config.toml
n_layer = 9
d_model = 64
n_head = 1
n_kv_head = 1
head_dim = 64
d_mlp = 256
vocab_size = 2048
activation = "tanh_gelu"
norm = "layernorm"
norm_place = "pre"
norm_eps = 1e-05
positions = "learned"
qk_norm = false
attn_scale = 0.125
bias = "all"
tie_embeddings = true
parallel_block = false
init = "normal"
init_std_qkv = 0.0625
init_std_o = 0.0147
init_std_up = 0.0625
init_std_down = 0.0147
optimizer = "muon_variant"
lr = 0.0135
lr_mult_o = 1.5
beta1 = 0.93
lr_head = 0.0129
grad_clip = 0.5
warmup_steps = 200
schedule = "wsd"
decay_fraction = 0.755
decay_shape = "linear"
final_lr_fraction = 0.0
batch_tokens = 32768
seq_len = 256
doc_mask = true
train_tokens = 101600000
steps = 3101
dataset = "wikipedia_en"
Each number is 128 + 24 x the weight over its row's rms, rounded and kept within 0 to 255. Layers, rows and columns count from 0. The size above them is the row's rms in percent of the matrix's.

# layer 4 MLP up, 256x64, rms 0.279, rows 214-255, columns 0-63
size [ 95  97  78 104 101  94  85  94  93 120 101 108  95 104 110  78 100  93 117 118  94 121  96  94 108 101 104 112 103  87  95 113 101  79 123 121  80 103  93  93  98 115]
[[127 110  85 125 117 108 129 118 113 128 125 122  84 107 110 160 128 113 116 137 104 106 101 197 147 112 132 130 149 128 132 143 122  76 121  94 117  80 137 130 161 106 104 123 104 167  92 116 152 126  79 145 122 127 162 125 128 155  94 118 143 163 134  88]
 [115 160 118 118 122 120 166  90 121 135 122 146  97 150 106 143  84 145  96 170 137 130 133 144 117 107  97 141 140 161 152 158  46 145 112 127 117 141 130 128 145 127 147 161 143 131 106 131 116 107 115 133 138  50 151 116 114 109 136 163 140 128 139 109]
 [151 145 138 136 128 171 136 121 171 170 130 171 151 103  94 120 146 107  96  99 151 114 112 106 111 147 156 177 139 153 115 167 110 104 116 122 140 136  99 128  89  94 130 108 174 129 110 156 150 149 117 147 121 173 131 108  97 155 163 141 133 143 130 135]
 [ 95 164 126 138 114 147 121 112 142 128 129 127 161 126 142 115 118 111 119  98 111 122 148 147 129  82 135 127 111  84 111  83 126 147 184 155 118 164 106 115  99 148 165 112 137 139 155 135 121 118 104  76  97 161 113 100 142 151 165 112 102 138 177 157]
 [112 117 111 124 155  67 171 121 151 134 160  98 147 121 152 145 104 117 129 116  84 136  93 149 127  89 112 148 106 144 117 122 147 157 106 104 115 134 136 130 104 132 130 106 156 168  99 128 122 103 118  67 171  82 100 139 130 128 162 133 145 142 107 140]
 [135 157  94  87 112 123 144 134 122 145 128 187 134  79 147 116 158 127 140 142 136 117 100 137 148 117 106 149 123 129 117 128 128 117 148 110  98 120 103  66 116 153 116 158 170 129 108 141 144 162 105 118 153 163 133 158 160 156 132 156 174 148 106  93]
 [ 81 151 103 174 135 131 129 131 154 159 159 125 150  86 143 164 145 162 111 149  95 133 152 134 139 137  95 150 127 116 139 123 108 184  99 113 108 118 130 151 123 102 138 171  78 110 159 159  89 126 122 119 130 140 101 134 157 161 131 115 161 126 126 117]
 [ 92 106 142 150 125 137 130 134 133 143 110 128 111 109 156 116 165 111 129 114 114 141 107 167 194 111 139 123 116  92 142  79 133  92  85 111 155 128 107 139 150 131 156 131 106 150 110 133 162 164  99 104 160 149 127 112 145 112 108 141 172 151  89 160]
 [126 163 178 111  90 106 144 115 132 135 132 134 141 117 150 167 131  94 112 153 135 107  99 120 157 112 129 177 142 122 136 127 137 130  94 137 117 157 137 117 145 124 158 169 110  87  59 118 141 118 183 132 105  99 106 148 121 169 108 129 130 130 101 119]
 [168 132 165 126  91 124 104 125 135 114 119 126 124 176 124 150 116 140 155 131 106 132 116 140 123 103 119 120 118 154 122 122 125 130  72 152 145 136 133 128 122 118 133 116 138 141 148 201 102  61 125 174 111 141  96 116  89 131 130 145 136 155 186 132]
 [ 92 123  99 159 132 160 126 122 117 149 125  96 142 175 161 102 112 130 127 104  98 123 114 149 147 163 141 129  88 131  92  62 150 102 118  84 148 139 117 138 119 126 126 167 151 156 136 133 145 139  85 109 137 157 127 120 137 108 144 147  94 135 156 170]
 [130 121 136 156 110 133 106  95 109 138 149 134 150 131 100 103 150  86 117 110 121 169  97 122 106  94 135 137 103 123 130 147 154 166  95  96 120 122  72 131 149 110 134 140 182 176 105 127 122 113 145  95 162 113  96 113  91 140 119 103 165 133 147 152]
 [133 133 114 112 127  78 135  94 111 114 153 172 104 173 139 145 122 124 103  68 159 104 122 144 110 132 120 103 185 134 159 122  83 156 110 112 109 125 105 169 112 125 176 133 107 151 154 161 101 139 136 125 148 133 117 110 138 112  99 111 111 120 119 139]
 [104 128 129 129 137 139 124 110 108 117 126 131 143 106 158  95 208 157 149  75 126  94 131 117 113  75 105 126 104 164 164 129  93 127 121 151 128 160 118 146 152 160 115 139 138 142 106 134 103 142 112 115  98  75 130 102 109 104 111 105 107 136 131 141]
 [127 175 106  97  97 116 112 153 137 165 101 100 148 168 103 138 131 118 102 136 109 130 169  96 137 110 129 140 132 127 127 104  89 133 131 143  94 105 115 143 129 115 102 143  98 131 134 147 144  57 142 100 127  86 107 130 149 134 151 156 100  78 153 118]
 [ 73  97 136 107 131 128 115 119 120 123  72 125  89 138 155 125 134 103 142 129 142 145 127 122 140  86 114  90 129 133 118 112 116 149 132 188 143 118 111 106 135  79  97 112 154 111 142 110 118 164 129 113 109 111 106 107 108 124 128  85  98  86 111 177]
 [151 133 145 126 128 163 147 110 122 131 132 104 132 105 146 109 159 149 168 108 132 109 122 133 141 132 153 124 134 147 149 112 135 100  79  87 119 138 121  62 158 105 150 131 148 142 126 176 107  82 141 108 110 164 140 165 156  93 148 147 108 169  99 146]
 [147 158 141 115 147 165 111  95 140 160 179 134 112 159 145 110 146 138  93 132 140 149 126  92  99 110  97 123 107 120 147 124 135 134  99 149 143 141 147 175  95 111 103 167 170  95  99 112 122 132 134 164 133 137 135 159 148 135 150 121  87  94 171 136]
 [127 130 137 105 128 150 152 125 152  81 131 134 108 151  54 107 142 162 129 120 140 107 118 142  96 141  79 111 162 132 126 107 122 195 118 105 153 136 102 137  95  81 117 118 130 106 120 145 108 131 140 140 108 148  94 109 114 134 166  94 118 108 149 135]
 [145 122 143 117  89 150  92 150 117 167 140 122 151 109 115 171 137 133 144 117 153 131 148 148 131 121 110 177 112 143 162 120  96 178 152 122 126 153  99 154 119 155 122 114 124 176 139 146  95 124 169 122 133  94 147 105  87 124 122 130 158 133 117  68]
 [107 156 118 152 119 149 141 104 154 165  83  99 137  89 102 118 102  89 166 122 113 118 139  85 150  66 119 126 100 109 130 110 160 118 157 126 117 125 163 119 128  96 121 131 144 110 104 137 145 103 143 111 158 166 127 120 119 104 182 108 136 124 156 116]
 [116 104 119 152 148 127 154  95 135 101 140 132 147 157 126 135 162 151 147 124 143  96 105 137 146  98 177 120  94 110  94 151 169 108 124 121 147 141  66 106 104 113  87 148 122  88 122 152 129 134 155 110 123 127 149 131 136 106 187 151 131 141 173 131]
 [ 96 164 151  98 127 114 202 115 159 147 127 129 166  94 108 123  88 145 136 126 120 130 100 137 123  98 113 126 122  98 108  82 122 131 154 134  82  84 137 127 130 131 136 101 136 143 121 113 145 144  96 160 101 145 112 107 147 127 113  84 148 130 157 161]
 [127 113 112 157 157  84 147 135 112 173 161 132 143  87 141 127 148 144  97 144 111 106 132 139 119  73 116  90 126 123 141  86  82 101 155 130 121 140 104 145 139 111 162 137 124 103  93  69 140 160 132  87 127 120 149 120 158 123 126 133  98 149 123 132]
 [127 132 135 136 111 145  62 102 147  87 167 124 148 123 113 107 101 151 132 138 122 147 106 148 100 116 143  82  93 140 193  99 117 137 134 116 119 126 100 139 127 125 113 132 107 160 130  79 147  73 106 127 102 119 108  95 127 135 160 135 143 140 151 112]
 [148 113 101 139 131 158 158 158 130  63 104 114 159 160 107 116 120 101 116 114 135 113 107 108 139 104 118 146 119 126 128 130  99 139 128 131 168 122 155 142 133 154 168 110 138 151 107 145 130 103 160 137 139 142 179 139 125  92 181 152 171 119 149  81]
 [129 112  84 154 143 106 127 101 141 122 159 140 145 149 116 114 106 130  83  88 131 123  94 155 151 140  75 133  96 137 138 151 108 117 165 113  80 116 149 155  90 136  93 142  71 122 119 153 135 112 123 138 113 122 148 150 126 116 140  95 137  69 129 127]
 [142 115 117 108  83 126 134 106  85 144 114 118 118 159 152 141 115 182 104  89  73 146 141 172 146 128  81 142 127 131 139 127 105 161  96 129 129 132  98 129 171 112 123 114 130 140 157 142 118 164 113 134 124 107 128 110 145 141 117 143 133 139 103  61]
 [138 114  99 140  54 123 130 137 148 126 129 160 107 124 153 112  97 106 104 134 125 144  91 166 135 134 101 131 160 144 146 124 125 103 144 118 124 147 102 142 100 134 145 169  96 122 135 137  59 101 138 150  76 127 142  73 144 148 125 144 118 142 134 141]
 [130 132  87 160 118 116 161 135 129 108 128 110 122 109 136  80 151 111 104 132  96 123 145 138 149 136 133 103 146  32 168 118 128 141 109 119  92 148 145  91 127 102 151 123 111 121 135 127 102 101 100 107 139 161 144 123 161 122 156 121 135 175 120 130]
 [ 64 123 133 113 125 128 133  84 144 132 129 181 132 130  87 156 184 138 137 150 141 111 156  92 154 138 168 133 116 152 153 110  79 112 131 107 139 122  97 126 145  88 130 148  85 123 129 119 122 152 123 124  94 121 150 108 122 127 100 141  92 156 116 114]
 [141  80 111 112 136 129 152 104 154 108 148 112 127 157 110 162 148 144 144 123  85 126 145 122 173 136 180 129 135 100 129 138 110 126 112 112 120 125 154 107 118  88 125 100 131 150 129 173 143  80 173 146 140 122  82 174 175 138 123 143 119 150 147 121]
 [130 126 135 101 127 118 163 116 146 137 110 173 133 135 117 119 109 105 130  88 169 161  94 140 135  96 155 145 108 164 164 117 144 109 116 134  74 175 113 139 154 139 100 118 107 161 106  80 106 138  97 105 118 117 143 123 107 138 104 131 143 103  73 123]
 [144 124 122  92 137 166 107 156 127 130 160 138 103 138 113  94 123 144  99 145  90 150  37 116 110 127 124 155 117 126 111 155 129 129 122 129 116 144 130 132 143 101 137 144 108  95 106 118  87 138 141 137 170 114 158 150 155 116  70 119 141 124 142  90]
 [ 90 131 115 103 101 111 131 128 150 129 123 147 130 110 164 124 125 144 106 128 159  97  92 116 115  79 171 108 159 107 126  83 153 148 163 145 116 182 143 132 144 127 127  73 101  88 104 137 108 129 118 125 141 139 126 105 151 107  88 134 137 143 156  88]
 [114 174 159  92 121 144 156 129 119 177 157 116 139 141 110 151  95 126 126 146  97 155  81 134 137 117 154 122 137 156 150 107  86  87 129 125  87 127 127 165 117 114 146 149 141 133 160 166  79 137 123 133 123 181 127 119 139 109 121 161 111 100 143 124]
 [151 118 105 124  88 134 147 128 119 126 154 141 153 122 120  81  96 134 173 132 129 111  85 129 120 133 101 171 127 124 123 124 133 119  97 116 109 150 126 109 137 162 138 138 101 151 127 178  84 141 115 144 146 196 162 167  98 104 101 111 161 132 151 115]
 [148 167 147  95 135 116  93 139 119 104 145  90  97 111  81 111 115 152  91 111  91 112 103 153  86  97 123 160 122  92 131 122 121 122 117  91 127 141 159 135 135 131 154 181 136 129 120 125 131  87 123 103 172 115 155 121 130 104 127 124 128 118 115  74]
 [113 130  90 113 131 125  62  91 126 141 187 123 143 139  96 117 114 134 130 125 114  99  90 122 131 141 130 165 143 150 146 119 174 136 145  76 134 122 108  97 124 100 149 119 124 131 138 124 166 142 106 117 113 130  76 142 113 139 151 105 176 154 149 145]
 [123 124 128  84 126 121 170 150 158 117 103 184 128 114 146 102 160 161 179 142 100 124 125 121 132  99 148 140  96  81 119 132  81 116 115  95 122 121 141 141  81 107 161 112 128 157 134 120 125 103 160 143 144 115 129 109 150 154  97 143 111 101  98 145]
 [140 107 119 135  75 168 120 117 107 158  76 133 153 127 128 127 123 176 147 112 120 107  91 142 166 137 135 128 180 146 115 105 126 129 100 159 118 157 125 152 127 121 139  86 120 142 146 109 118 120 152 141 117 128  90 106  67 118 108 132 120  89 165 138]
 [142 177 174 138 148 159 130 110 140 131 149  78 149 114 108 143  90 146 145 108 128 153 121 121 107 131 147 149 142 112 162 121 113 136  56  99 122 140 134 136 130 146 165 150 103 171  94 114 104 108 112 130 173 130 164 107 125 124 110 122 151 144 113  96]]